{"head_dim": 64, "init_std_up": 0.0613, "beta1": 0.95, "decay_shape": "linear"}
Each number is 128 + 24 x the weight over the matrix's rms, rounded and kept within 0 to 255. Layers, rows and columns count from 0. Numbers have three digits each.

# layer 5 attention query, 64x64, rms 0.125, rows 0-63, columns 32-63
126128127116127150131118108136105139129125135125114126119097107126121148120117137111109120138152
123146067165072112056151243137151142173074189132090116125207148100073167127151099196136129177087
113122170107160126148117070140121144094125141138116143077093077128143134163130147086108130123140
135155097116115122128118161116146114104132131095133144146128135145134159128162124102124133145121
131113107129089142107124163138141112146100120122102125100156137121097155132149077138115114193125
113137104127113099108142150123155116119106136119124097149145156152132144121139119169155126129109
119126118116096102127095121132151145127136121127133116141104127091127105127111134167146168078116
130105118136149133165169107111110146114101132153118140116112100135136088112143149104123130100160
154103116143111133114100131137150151137113142121113146109148127121122168159142105125142146137125
144133125080097152116134160086155106160149180110106083112106115141143119104128112166169170124108
163151143151115105139119129102129150090151152118190175112134158164163159154111139128117132079124
140118137098119161083087131126134117169146125097094127122107124163115116111159136119168144143114
113094085139164159122120114176114117081095096135170152137177152129123134128102120127062095154118
149087102109101097106090134133156136092082119094155156135123129130104151086126130116069135130129
101134092131104166109100118136165150123105152073132103132166097086109153111146116156129150114139
158124129101120117150128171115119129132170136132143132130080134133164124129111124091160142103119
130135140103134113153126097123103153135117135139135132123103117101125137133136141117106132122165
116153110164121145170139128138145160102123144119134130130148125122100130107185137127111138086140
118138156165144114136150138151118143165108108146063139140116135152145146155175162125135103151123
127118150117135112123173136157086115156140106147138130174142097118159139128091100140140133115092
120079117088118134121111141156166128101100096141154135130146118153148120104144137152106127111099
110111108073119090130142131119145121115111124102167126145143121114125117099067053140112121152137
143108140111154116146135107150121120101138105164154135111093132172136140113110122076113042160123
129113181147102149110120136118142116163126115150095119147108141166141091156141127123132135135122
140150149126138116126111114135110127133141141102153148091122091118133174139138118081112132141119
124120131100134176160155131130138118117136114173127144142115135109117107134094058082087116143094
109095136166152144152121113102199108125129086173118139122112174165159114124142158143135120148141
116150132139137155093119116128128129135119154105112109110136131118105102142158117163136123106162
125082177124105123163162082088147133166162120212122154094119154192129095109092132163162078079146
127152134117059156157122133124112150140112149116133086131116132123125125120167100113162164059145
135130132108096167112119137108076118151090178108091116187093130131133110100108129125132123137136
091149115095118100096147134116102123146108167081103105080142091125113126112122131130134164119104
121142174105116137156118091134109119091138180139179110084139146111155119107144130115131087139146
147115125122177082151138144109188102141145063139104156121120099113107101130140120125086116121112
132121106159156132145128155143135111104125106140111116140115101154144143165153148097118111123127
133140138125145127096165111126107089159160140120089113141144120104152137132121118104118089117119
115151118142141149127140107124141101097112139138144110113131131131119124136142136131136125147103
155134182093158138147127050138113153108144120140155109160113110200180109123128161133145180070151
145137154135120077153125118128115167140146098097113156155112132151117165134119107115121117163121
131112141110133150127103147117187124149166108117156108140136139091101106109129102107120163147118
085097122094160116173135110126127136097157132132138161104134090185158125100133102101103142110159
130107106105150127164137125124137147042098130134196138137141138090134104083113108161099159116172
145115124108145149092153097125118146160135158108078111139104155132137141128143145105151074144113
103117173104192161149111119162106114103172103181182134149100128170198143133125144057127117157149
126152097100097088155093146112117138112112123081138137111150124136099130153117112152148186094080
117116086128146143147144129165111109108057103122155106122116132151133153138108055073124168123123
152157196162136151125113096127101140127124114101107115113117139133143104151158114082185103100136
101140141128115140143121123110119139112123092130158150134130119102119169116129143146128108205120
129145115110133138131114144115158105094106152148161142124136134105164136126103096093054121199156
147111198145142126114143087147098136172120156141148128133117156156179159118202156069176072144135
108160125108149123166148128144106168090083141127182150113124137143118162112158148111091103151146
119126120160129121126094162123119115088107133131136127127149131126159108151160094123149202102136
122101109124115137095102148105156096174072109134094126136117162144091143120114158147118120127073
117116108125097117145144158096133138140175082175105136168104062115138108166079117120135136111094
143174138120106144119111090084166106118163106149219122093109137131136143121069131122154135101131
118170168148131119134143127103129102154186161139125163121150110144151123174128131134158156139151
085114110119155135097123160130169094116164117117123130142166123137112146101095110105156176117087
093104136150135076129108113148184129123118098123183130095158157079119173137117105172070136183114
105139125112105112143129135144158108114151135178127073135073138120154124111079115120143153145104
146138124097115108125128117098173098105103126121178121071134138112118140098059050137100146119125
101178158124122210123127082124106142161118171097137083128122150089121158120165114130160121114144
106130129128128176146095128148122139118100139091147125122075105154125110093193106133134136079148
128143112093115115107133112142104100108132150107144125151094090108134156126078117128096085205112
081125103106169112146129161146092152131123139118113134165140105126085088141148111126139099174121
# layer 5 attention key, 64x64, rms 0.122, rows 0-63, columns 32-63
076116175074179128188086078146149127091097091142107079142042095144129162193120103066116123077173
154138131163125147081125119137126130128159166131153142108159175149128097096137153144126121144136
083104117076134125197094138156116145112120098121130088138079117144128143120126084099139170086159
131120160118168183160172118124127147100118097149117099099094082144129126137133151089153125113135
153143164151123181098144104150107133134147150125176113139126150137136123126131136120152122135151
165137124175100121096153133111129133124141143114162166118175167113126109094116140141144125163107
127141095154160068108121119104112147120160145112127153097152156151132122099089172134114131151125
119104126090139098163120149148116133118097164159134117114102109152153138127125110145127137114130
123130143176086124136141153104115163118127140121137112137127125129145124126095156141200130151109
158158102152114115120119154106135154107131137132147155119137140104125108126160146163123110133106
120130131137109167126135147105115134118153118124100098136159097110109153128130149115192113107140
125145129148087105095126119116173162130145090142151170114126131110137113128146106071100113147106
108104148091124126140105117131116120143133113118114099128109090132121127150109118109118141123146
151117176178139152106092117098099156117140129111131143099116146146140082181124131090141151140121
148114119142136090081120131131122131127122147104136148131129156148139121149128164133149129145134
124127096122123122151183154103147125131164144126118116143111090112099153102136114089130124090119
082107135086138137141112119160115118112123139117123113143101105139122155155109105103122159103155
120111161116117140109140124129097101099110156130160118126118177134167125128155147130177100128135
100126157151107142131170137127156115138144131149123121114108133132136118085142071135149147097131
121106143134101170119157114138134167187149129093122122166122090128111151074113149130166156100114
169120119159127148140119155114126164112128102125187117123162123117147098122161168137137129134104
168147152121132149101128111141132136170116133088165141163150102102136146148158183131141130142147
129119138114141151183122136123126118114125108142163118151128121132112129125144094119134146082125
117166112162095115096107131104146117150107148112178131131136134096121114116103128179118127149098
113101116127148151140155102134134119110102102152117106122084131148138171130118102111146128085149
142140138127137151132126154156110121137152137094141115177129111133126138127133126153109126116132
109148135119120133170102145134114123124109134133148102145122093138143129115127129129148111125113
128135129107121051098127113125124157132115165124144135104136158118125091132134125144119148167122
173145128111101129111090131165123129143113123152131103137159151102159149115129140134131099112134
143147106113095115098167144117133097123158165116129158121129151104142095151083164163136116146130
133161158103078099119105137120116122096125179056104138162158101106097105131134114116106147112128
152113133144133166067120113129131142152108115110088136075116134106132101131133119137111097139117
148097090127128127143147119133116140095130125168132126140160138126122157110106113125136110142149
135138142106143115105146137139093087130118143138185129129134175160193095107171146154105111123155
117104129149161118112145129126124128124100126145116129128120125140121137105120105119119134110112
144165128128081126094158174116143144165171170095121148104122147102128057083121086155157105135148
054068154016187161238063066156129113096107071139083072171078017157091178189109097094109135097140
126138119117125141123087118135124145129140125126132146140134100126131133125157133154129135136113
133151152132106187135168142097116092137122144128133148116125142160146157133109104122163147123133
163169116178121099091121146100174107134125127130187161154105175144131141113141136160113102175098
161116113155146156086125142145131162138120129140128118105137144097127128136147140144132114142128
192154087156107124069144138153117141162132170114164189117247155127132126116128202162131095182111
066126152073146138200067108141176158091117125142154077158068041125133156143138048097112161068167
136148088160092123121157140108129142125142146107156129115153137116124108071146133152120148157097
106103165090170134175125096121119122100123072146115094149100090139137164176092151086132154104166
143132167146118135087166162081115131141139150125116136130130139118134115134136151130113129132113
136151110140109104137148158088144140135145178125118162128157175117134121115102120147127121165096
179150120162095181127132109184132079136153145101122145068184118141146142142096160133123139133111
140131092151128112113162134132097120098116156154154126134143147116115104108150143175130083128145
109128131120043125117143115082175123107160108136133105098110141087106146119106057128095122092140
141082136100107167109125131117089095121125116091170160125165128130136122140154139146167140114117
096117106117154153170114113130130136144106132143087105112114090114086147149080176145109142181114
126147202135157123108122123132122114094112102123119106136092128136163116122156127104090133059132
174140115179148104107159144150094135136137139118146145120145157149130103095152164152132115123140
158159102136114106146114137112120120070131114122134150168157150126130122120139162171134104158090
126147121115099119130137104147083136124102138153097096123101094128104151131136114159140086146109
122134187126158099181145121099152159143131076146086087106071095115127109140140137106112146138137
104135178097131163177121102105096132118109110125107098116060129136122181169106150108160150107158
131152114164152140171144126111150115140134129115127112129163061083092134114131165136164088095127
141140151110143173159114126126130106102102087161123119168101124113159158163138162154139114129143
149152135108115120141118153161149154097185174068071149159123094112113143154094124127153154140103
198078078103141129161125140149122119100125160168147165140153136120131164175172173094094184110156
126128147134149144154120108103155080106120094123149117127098131130078156149149079104136106109144
146107156131133098136149120137132128139089116132139121133121157125111126161162110111116147079157
# layer 5 attention value, 64x64, rms 0.151, rows 0-63, columns 32-63
123154114111109134149124123140120145154167136144141173134131113097156137155139108140124099123096
132144116127093108121098083125112139113130115124121133109107099095121161131069144144142143117083
122160132140152123152121137131138094148125082114086124132116157110138138102155135176139136131163
146165128193133128120157119157160155152140124062164158152164102113139115137108159129113163121105
152157135157147146111141163152109132120090184124140126131130121137091128097130166152101105084118
150130168133115168106141141149129146137147164133126144105129144152131078151118071129107105128145
077156128145136132119101161163181129138162106124151171108109120105124125148120117106156159110128
115117163138140146116103130123116162056131148135139117094102119132097115138137167141122125161145
119114118073099082137151132136093098156138167107136093142143086118130118137156134137126108115108
138089121095143152147169123106163138121196138131116111091145157166171125125140134126127152150146
108126144131128133123084144121106095116104096151150165119147150101142139131118159122162123136111
089087102114145114141154136134176131129109117128163124128119129177116141098118099097121130168122
133118106141139157153160097145139169104119096083153121156153124101116077108178139136129165150105
109114110115152133141100169136139172129173156099125096116142133143135137152149121128173154095141
077129161113162137116060154112119139150128144136118132118135148161156151070114145124118142142157
154124195118116149137125144112135090131092149145165135148148162126165110140133118131146170127139
136105115129110105128150122144171121139049126092178124140121115135160159120118126118127120184133
103106124138162162104132117106104177096129157148111079084138103160107113131127155111092077197146
102133104130171118122140124107185152106136108153161166147114181113120126103075115124105127115130
095134099136125140124117122155104160118143135085108119133139086118134145129131121124119132135134
131146137119091088139114106165142117159109101133156118113128112122118137123146107130127155145098
111095103126178123109174148108108090106119155156113113144164144136156154122119098129061120139130
119107142138132086127154071087122129100118122135118137120138130168147137146093088151103141115101
126148136116109106135112096124112106117100127157086158108141090117097134144130113167135117082103
133096146130135161116087139133126092125141113150114129122126146145120165110100133101069130176136
077098126126149117119152142130106115128186117124116136145139100138168117128151115141132172079101
135135128134149159141142171162152108127139153091116128113147162124131144139127172112149192144155
133093171155126147133124117104136121106130130147130102124134136123146127105131172109109104150146
076115158150133161083151151140147106150109138090093115125119138170120106131148105129097122140164
116140085124102108172129117134163157120181121129155156127146097110157172125138157126174113134121
115147149114130116127117136116138105113106162159134133097120130138113118145115099111094090166119
168130141147152116127160136120178123142118159123121143144151111145132076129161108131103147135124
133120077111150125073189135133169148136116162108117107131155100171120128144118108125140116130135
121109168141124155122185110112141156169093116144105100165156148118122113129121160137106113120149
144117083104112111121133106151128145134112100129135154119154149134133136133138119096147123117116
144119129122133137110191147148125136173100189116108095164116141127095141130123143123105129117147
136156116122145145142180136128163150140139150125119145111160074156126105147155134128154126122145
138085137113170134085112121059130123121127126104129098121130120152141089133180140108073131150135
109158112129141110154077147103098113133160109129060142107130110116182135125187146130196166082107
114146084129181101108156134131089118131126153130119103131136130114144148094098164119118122099101
112071104135157127118088138096094106114145121118131143122117139149192155093127117118139143093082
130113112105137100131146150123145138179158128157126111149111127164107133108147098120120098144151
117124163107109112140135117112129114150119121113090127139123169160139136141135129126128134170164
143080105151144142130116127141128126117102126114101111109115165175123165093120123137127154150131
133124135103126104165148144109100155101125145139179111131122144123131095142115135146129105117106
163134145102113121136107132131167094153156133137120175110138070118128138158143116118122170161111
168140110097134098130084148133137111128149147117110115131150129136154138153109131117144108166161
157134097155155132124117099119130153131118134138092131117108158136103140108119145156105069120111
142100149139119115143118092093097100115113171158156137088116152137149161125100147127104120131117
095134099118120127125087116137080104138120116148068148142125133117103162125102116146109103109119
112110126142179125160106158175146122132072140113171126125137160134094112088151121111111118188151
183153166177107127149172124114136110115088141100119132146128170107126108161108166126167174107141
079134157133123112128109160108149099158158106126041088151119165173145182127120106171147161127168
111108135127132142120122086085158142095130115139156100109134090139078091136113103144097113135101
158146147114119108133121144190141089168130114116065146088119140142148147125132134128094109129120
123133135095115125107110144152178121131127144134113096092127140112106115114147096121090101153135
111117148098161144113095171131118114142155110104107127168137125139131129128112141108107118131141
138103120131141102147139154125112168192170112152127125170117114178115143093181118123129115126122
112172130132094149151153120151120105144100134171105101177096114101113110085148083180098124104118
114138124112157136139108129112083117102067157173177116122108185117158141099127162112098054148113
119070132138132094155131093067139163060152103075161105124130093124158112155154136111137145167137
137137117129131152122125123133101106122127144147117121115123121106114121126105175153115094096103
169113157141126109158124134110187107142161081131135131122111134130136124143160119141124113124172
128137138163129105151107139125118088144083133103121128118155121143142175138151145118153155138122
# layer 5 attention output (transposed), 64x64, rms 0.156, rows 0-63, columns 32-63
161159102128105145138148132150134131131144139153140163119110167148143130122134087084102094131143
153119118138183119115105158123116113128122141118131141146127144091102140121087121120063172176107
141144143127165136137150141157121127125115136118129120120116144111141111125137126114099141117194
133120144193166156117160103115140152135102124104148132072189123115155144138156115125146128104128
134141214156115183102149148108157116117096179120134104112137130136114174126141114139120063127117
131098144124067144100161125131119168128141133157139162089136159184141133135107102120148122157139
114133109138133156116146133139117148123166131122174115142106086115122125138149127104120149086106
134075155129107102101131146105052098074169112132101097111121159141114133078102180112101126187152
141137109112108120089126152120160092169098148145091134135136170137115174140077149161157133110108
139090140121131105078125105120127137146101146134114133099133153144124094096103127085149099164128
106168123105163158113127117146130123103133146110177130132192056110122094186134129162084141125151
119145122121130139131119135139116141150114119137144128154098109151096112107144147144162124128118
099106140148155143120131085121160131100120094121135131123120165122121130103134142109132161102152
094064145093106174126103157113111104159150130112136142133114138123149178116122075132122135146111
098129139082126130120116114152079168110136183060102109186160133125119076076126081146169082196096
146119123126099134144119131117147148084123156079155114112165112141155110164154105118156155129138
139170114147109110104132160158150137147098163095115128121109119109118102153149136134166134088098
137156161107125153108105109118086164176188137146062103137104127145129108138077140109136068151092
086129116141160093127130115163136139109123090143155152165099115129156094130131117128121115098134
122120121131128130118134121133125114135162119121109125141117152112135136120111126134129119120100
111172134125117110115152108120112134102080122085137116116105158116090122149142120167114127111100
121140131100114155097119114182180082147152126140149085119150124103128102131131107140130084141095
108136128122153088147152106138147117140120097128131134107118094122127122119117126161109117157082
132128135109144101121129131127156073125135106135114160113115121171087145123122134149068153112126
152120121127115151096129119131100156134133136098132108148121125099091107129165119127135112155107
089134176110129136147138120118193074115155086107177099112118130085139152089127136134118124162088
127123134133113139100122146124128148119152135100140108133124141121139105121146120094149148121131
146131136138100162124122092124122146147107165109093116134129128118112136122116152108129119159152
093170165108089125105178104117151156149163124106153105142117085143142137108130129151172142095109
148138087138113120127131102128119091112129123084114166129132151113144160079119140115114103136147
129136121121118130120134120138119139131131139145129136129125115149108127131120127140122123131127
129128118133097135109115130121181145142118146126094143045146122137136124132159133065179130097121
131123129121126110102087154146138111161120094154148113127123093155145144114130117104182138118114
124170186136134139131109115144142152156129098135106115115133139131115105161144120133139137108136
124121116132111120137125118105105116137105107155142147140142127160128113116150127123152133107131
120146150109113083132119131138149129130151129131117091100115128086135151138142127175165168116110
177134155149131133096115143111134108150148136150102160111136140197119137110140121081125125092147
132104172112143116104144116119129127155134146153111104133145106092102119138143117086167088110095
121130108084154161130112129128148106107156128115127157142117111098122154085110155040099118133119
133106122149215119109117114147119097168078144184150108150183102112153142138059153147132118126136
118085116081154154154152107135173110122121142116167143155148114089159140093095136124154089186075
118157147117113113135093153132112123154117105132115143124114127113139132129133141149147111131139
123160136137138101130115129113104110141129127122118138134149108160107089095134132150126176113152
112111116110134120122133118118145150106120133094119119125103144100120108095158131137148136175077
134135168145146145139124143117205116093101150172150146120117129140084119162078110142076096158128
162102111123114084137082110144141119092181159083117150096124087157124099130113140114155174079118
161094087129108077132116137144106130137130144136088122133148131149137116146090100142146112136149
139120117129157081129133069114141109127091090109138161136148183153137170133112112108082100174146
132144105126130110142143147122127128147093203123136131103142107114145128106153120135085115189139
111122083111152142121117138146103102147164101147117137177172171121115113136107114149092159146114
143155095121131128133128110143154153115123179100119102148142147145130095149121161145157128091150
125140142139132142170159137123145187085144130130130127123146126145143128141152145133139170147170
117175134124128142108121135101117155157091112076108119125088104117115119095145053132139159151129
099108120129110110112097129110148158168154084126106136119095093132099158139106108121146134118094
145107127127104146114124110132134155141101186102142114111144126139104107128122139127076135099120
114115139085073106095119108148111153133111153108143133107092118130095142132110118146139105100151
147101158107120134148107134122155122138168096103139076159165126108116135149146091149137130104144
118155145138153157177131111117084076136080127119130137104117103104145181120183127156129084128149
140138110114144153137150125140108109108127138102139140136107185118084149116100143157107161090120
142160096099150129144124130168111098100133151147166114178160136117111101119119141146109105116134
110095127169120133126134109133155123149154116118063128119084120059129166132094172087120102167107
135129131115129129110111155139159145132134130126130110136138151115124135142108129099088121152123
141117138160116103164134122136086122141142146113076145090118133102134112157129160153136090115147
137120109133133200112104140129092121160127128087140141111187107096100134143153149146132158157124
# layer 5 MLP gate, 192x64, rms 0.235, rows 0-51, columns 32-63
170107153114121119139161166128167126112125116144155122118141115124148112146110159120125132113120
132112095142125177130133129157146101130125102150138143126121157115130119148117169127150181151127
119115125132192135139175141120139090153123109137159116143139175112124140175112159123106147089112
128127147145144138122112094124126160111080133147158099166115143127125116126101116136156133099094
122122120162147126146143143120106097110110095156109115157145116115118141073097098092158121155103
121103122125147110167128126139087138140106155152118100101103129131104121093138149104156099140165
092123136147149085152090142154117129102141111133105145150113139158142117115103133151139107120139
081123119120088169182152132130110110139142087156137144183105109112155129138129149129158148149061
125095106124179127136114174136133137169055154163080171140108109118113150148118134125122127111144
134105089101152109102127137137089075150128107137119157134131134099116134127107151099077119147119
117168146138112133145170192133119110158155119158096134119141155128138149153154134103123166112126
149128157128140125135125126109098081170113131122147160099085103159110148131148114115078125138150
130162152130135128143095128140107129114086148075153127134126107157154098156167166103152120077152
143146098139085130176120127154158110136122173163110128126120085091137101110167120117133128142132
142140125113143143110112093104148164137132129122121120077131130116127158158134124123161096127099
122146120101139129135140112137145144125149158135115128160157088162147094097117133121149100131154
108088105136125142118124147128141136170142114119102128160112071150097096092111099103176166150099
134110164116106130154123110125153114140171144116115119124098100097193147114124110174127131130110
156128142131135113068091122133165121167142128130121115126145122120155146112123126094109105095159
134165126087144118152147130107129128157098109156156113162160130149104116163137138138116146112145
129115170134119092141126158117216099089117110150155083120132126120121154147141147100117169078189
113143150129164147128128138106080105129112124124113168123120100113168144199099183116139133154073
127126078164139100117106120157121114136111111186083108103118144170133106132155154115113159134152
107132158145150176146169117144097108162091131171127169151113132142130169129103114169091110119152
156105100147109153140140182127163113154144120178136116142111144122072160176120126118158117094117
150107127173122131116118134122125124125106097114155138163104139160143130126135144110137148124146
096133091130126105188125109117121129144090116143077169099144115138114115163144137128112127116101
123107137122121113125131121149137083142118128135108147125162078113134129121099190136076144172152
137105112136111142094102162120138106136134100080134180131116092093135191153146180122095157154047
141123111110182099136105130107150202164091118173117150115132118151098127103084133128065127111128
116104115172137160138142109107148100098102115133144098093108119156146098128135102167097139155134
120132118120165128134167111143126140114155103143149104171128149170143111132099157167122183131123
124127143094152131135186146119104127129148096152154123151075136100119133103113151175121138116132
129085109083111059120081147137157111085109092127116119146071138144119091108097131149101118106126
106165132096198108164160146153081136138105091146108137116157098114125076173155157143130173142092
197135152121175090109154121145180089094125135126129094084165083134119156140121145139128127054131
139136131102141168138097125094102166135129118136138099153093174136145148120128108153153096148111
080109160120098104130106150091134159129107135137122094113090115148142114109142091103140144126169
121159168152113121108124117153123144122113112142126135136131138141106126107085140145097113101168
103145122115107162147161146142153136150163123152080111135090114135130103171093141129168068111134
125130143098116144086088138103143078118157049088154130116139077131094125127156103109109134147118
084177106132124124180184099115116172069117112141159119113085087126128137112099103142145131145093
160159169125102189130130166163135167149107114126136145129174111100125169171149141111169121104086
116114111087088065125120123119110157144122091108105123132125110135118101107106104131181157107118
123121134097124102094147134166124154115115104138109132139133140090136093138111114147129116137115
137115082157149129138129138135169136119132100130138122122147127124137161129123137113083143107145
150141142101102131124178139151105119083157141086201107144115113086144145125153140084106110136114
058111152120156131159168108117133150097133157139130133137137108098130123138115140164131137118133
095149148107157116158134098154116120119127111090149139155120151069148139176110150121130146129114
121104112138125076132106133145134119124055116081080132151119130121111114177115156124144125135148
141139106159136157109126158159164123107103076127132118137128108115122072114131123136095127072144
120080087126141144135132099135099122132123143119101161104134127116124134126118139124114168174139
# layer 5 MLP up, 192x64, rms 0.221, rows 0-51, columns 32-63
164120155113122101119154177115140146085118122122154114143141136140147112144096166114109151107120
129141151122094137148153123080128135089153130117114106101115129157123161139131085128125117104139
124103124165126125078132144154083122084109163135167164114137107128141162147146129122100113181133
087136132150121138141124116114126138146166125142123111118102127084101098137131150143118163177129
136126168145152120125138120123131125142066126103096171165107140122092164109135137134104131114093
118114101122123121156154142114111122105102141173148143110117150172157123100133126120139175109159
160145104105086163131157101106128128138120124107149092122123149095133126167104097103115107121118
099182141108107149108144138127104077137123122086130135134140082079108140127129142110171075184118
098108168135167093090137125077145085159105063121152105163128148203110140094102121117149174123120
148099124108124166129157106169127115096160105133153124113137145099155126095183122170145146123134
141123129096089140146159166156116173134173166130131139120099099104092130144128122088083146154119
115094141103143170119131143136089149159091112116097142106159098159134142181102145168152170146077
116079104153137156119117105090149149140163107122117142115112115123135138124089097090180123174086
125124099145107134148142160119103176125124125117114116083096126114099138124161147131131142116158
133120104166136127112131132141118132125141130093126126164085132127161181107156093112145156116138
105102148148149108153148079163062110155110102141143130105101099126134124139183123163171127139114
140173130113123106115113107175089130090120123196125139088162179123124124162164150108130091140170
130105106162165113129124120184099146100086127099152162119171159125115136142146132169082083116159
118147074136141114145139139158116117134098128116144139109148089131103116131119111132133131116108
147157108149143130142101116123122179144164096120127150131069146115162122089125135144119146112129
165122082151109173124141121144114153124147150144133161127136123147160110169083141119128146184166
156141118103121143121129142093116136090086165104079115129108151134112129129143139117146111104128
120143140119070151135134161130108108139157135096135149164113048112150123121139150132154125121086
131133131170135078125123121099156143146125088146135161116103112161133150133186115159113118110171
140184137140145131137130140138127115119125159118153108103133128138131107164090121131146104152076
113136131137114121134179145130120110160081155117134157131147109138135127114119122129169110149134
130170099125111116139119182131149133116129171098135118099127132171108105133126131098112142151159
132170145124126161150150133132154123143127144150141134081092101098131163138119124141146099151117
134144114161111036117129095116117115162107142147135122136124130180112118119118142148141112113155
104167108103125106169110140091134157082151126074113125134120163119136096161131115153161109163159
115141089146111151109150156170152084101117132160160130128149110133146119122160112137083142096175
130114115159117105113135135118119145171092121105149125136083151125128148145096088178137115120128
112121142127114145094118093134101141122117082098111115118107146156132114092123176111117122145111
119135131088111117107115122146127155142163131086108107195102119117149099097147107136203108104116
087119142146131159141139126104143121158114142110143104136137101163140113165197091123185134104109
144142144151130124098126096097120082145140125121127124100156124141113148122127126101147129126132
145166114131130163140088148110085135119114130140116136122101166125140133116169139126150113119114
112147125135142144191159124119175132118136112142119161107145106125142146117152111130092124149125
128152166161132151074105138145106133147127124134112145138167145113116150121135094099099089124150
121127116121082135080121116149170125144133151134133091096116127121136114161081122183109116138183
149105090129153157183141134162150153111092122140155145129132157148119124118149155136076142110117
088134126096122108140178121149141140075124105162145104135076126141120080068145127123117100129129
147080159121086077129101116118112187138114139110082103133132167166112107131115107107139162079129
160111140109093068114141124113109102120117104136103115126154133121157094122141084133163151115118
147097127104129096096110159120120097156120093128093154163122124099119103119136069120145106123080
123120095187116118082129129153138109124130114129125159117149123127139132100153153079089125133122
139125127142161166126112156164166104176106154170118156112131118110125156133132108127158106113129
110123112162137098116114136150139119129126169157151142097119111131099108118093096124127124092154
098086125132064116132103128087143160111135096098127118129101121154091107062125092127129139167137
159085131118159112125098053106128161139110107128171121115146173158124116086139094136137145111097
110171110156121145128119124097147093117127110131101112155115139162127124125088130132080119165128
155144154167124104111070119139115119156127143124100096115132131148148113109137106116142122097127
# layer 5 MLP down (transposed), 192x64, rms 0.189, rows 0-50, columns 32-63
110161115121126109121169097099131103130133166093123136144127133159134132095123129120136144142151
134102162121121142174075123120106170123143138133106096135126118159176171151087105098103119114122
143135088144117114129117118161104125106134130159128145124106145132134138138168121116141107147121
098151144139100092148121121107108149139176153090071154129165174122120132137147139160165163172138
146151134127135144115079117141120138133110163117106113081147121095169147170156178137107122069122
110149124140145136160111148119101113083089123117146154128097119102143113145176112093082149128102
113127139145113150138102149148149150124132118130115148144127170144123123128123135124139130130168
167168124096132135140117154138100172203130108149108181169114103098083134119083108143128099113114
124096107157153156127141157154139147163112111167098151137113080165120101101135122116124128115154
106130180113144124096135115125138123129146164123160133129131114166134088138137124123120127122172
125129123124076129106140133146130159154142192115111143110081090123146136127171136124114113125110
107134173138085162069103098164094136121091107163068134140140118104098136167117142165143100137129
116102122121105125083137113099184101169122154146107091143116112089114166102124101117106157148144
110113110148129093129142116145120148162112119123115133141103125132147166131140136143209120126131
132085169124137151133147113093133160145079130158127108139151113112144151100150173125157099143129
133101122110144120099091121150122127136168187113127085094123088135121111134144112111075125155112
104135147098096111180099101155153125142147118147116119145149114084127128112161137142160137114159
118159127092087127101115137127147143156146108154102134113157142124091119136114097170129142158115
138132155135134138117128107162140136138085085152147110163162112109081150164103123137111127107147
142133088160200141149113152120162190146121102099130151145130156114139132123095116116112131123134
132130126175125155120174139137096158097119120147116108108131146148096124135079089116116107145156
121141173144098116129114161096136100142138134087126125144154139139142157147111126122108143135156
126137141104112087115127116147121168124162079089124116121080142115135157142162095177152133117115
180156150110195084099126120128132099172099069156146143144113138133117144140107161146127141142194
120159115165121154117149131131122135127138144111155117107128100157092113151107157129146097146126
138149124135099102097170134125101132143103185138143135101114166087146118086104099133145124179082
150161141115131166152120120153111146128132114146100145100098177097123102145126164155135143124102
130132124119114138123091122138098122131135123159103120092149144090111137158110145111161114141105
108104129132124138095132140098094132143106143124083132127150110122128124147150166141181151125104
125124122138120107169116123128154149135109100104147130136117137135171105113095110114188149166153
142110128106112147089163100181150105126091108094154177156155114166130085152136125090134108101094
103132129117125108148085108130133144065146130097132112096128134132139118159131120133132110169110
141119129124066122098150133134141112133156134105136096111140184130135122123133144126133132108114
129119168119111119123091103170150157137167151123128114126120119156157105139193121174139132143137
112146154144139134142118091158173137134146159121162107157111125108143146176156125174155119096141
151084101152163088122117135136118119117126148113114140121145143156156157116112141136125100077151
144157145128126124093119149145135125139121131149141123108187143140096096184125146146085104132146
150111134141129149103163141066139118141076125117160141125137151149078132110109134110129151188122
121128136142116129127145149137106148152155142122130151122165146099155105098142133130164124154123
144101112172156108132110100130145145085142121120143137113114118147153093118145162139148131072120
159146142102128161103134111096128109055112108136139128092126068115130087156120168137104120124097
130165117148155117117141133125110155089121114147147116160102123097064156123107071149113128102155
156075088095152065134150132125120132129159137103147131113133115144110108092100094096100127134081
183131142167176125110151114112140112095136188151157115124140157146170083125117132118124129170125
138123096162123114147158136105139088140127157113134149108106148123163126101156126133154167142102
147124124123116105089121128146099174135137137111125123122107164149134096145138129140171085157083
118109174114146109106070134134093131115111128108137099099117128135130138173157145133139117116115
119174100152114085151128144132163129139136144115123124118119085146085117095086077131138093124161
082138145094135130162108145062134115117116102078121113122087122101075129099120156094141110122142
118152098139165112123115101112139142143116071161129100107120113121107125112117128158109096159169
141138119151092139161164118103159174102100140107107163141144105137145129110123134115108112142098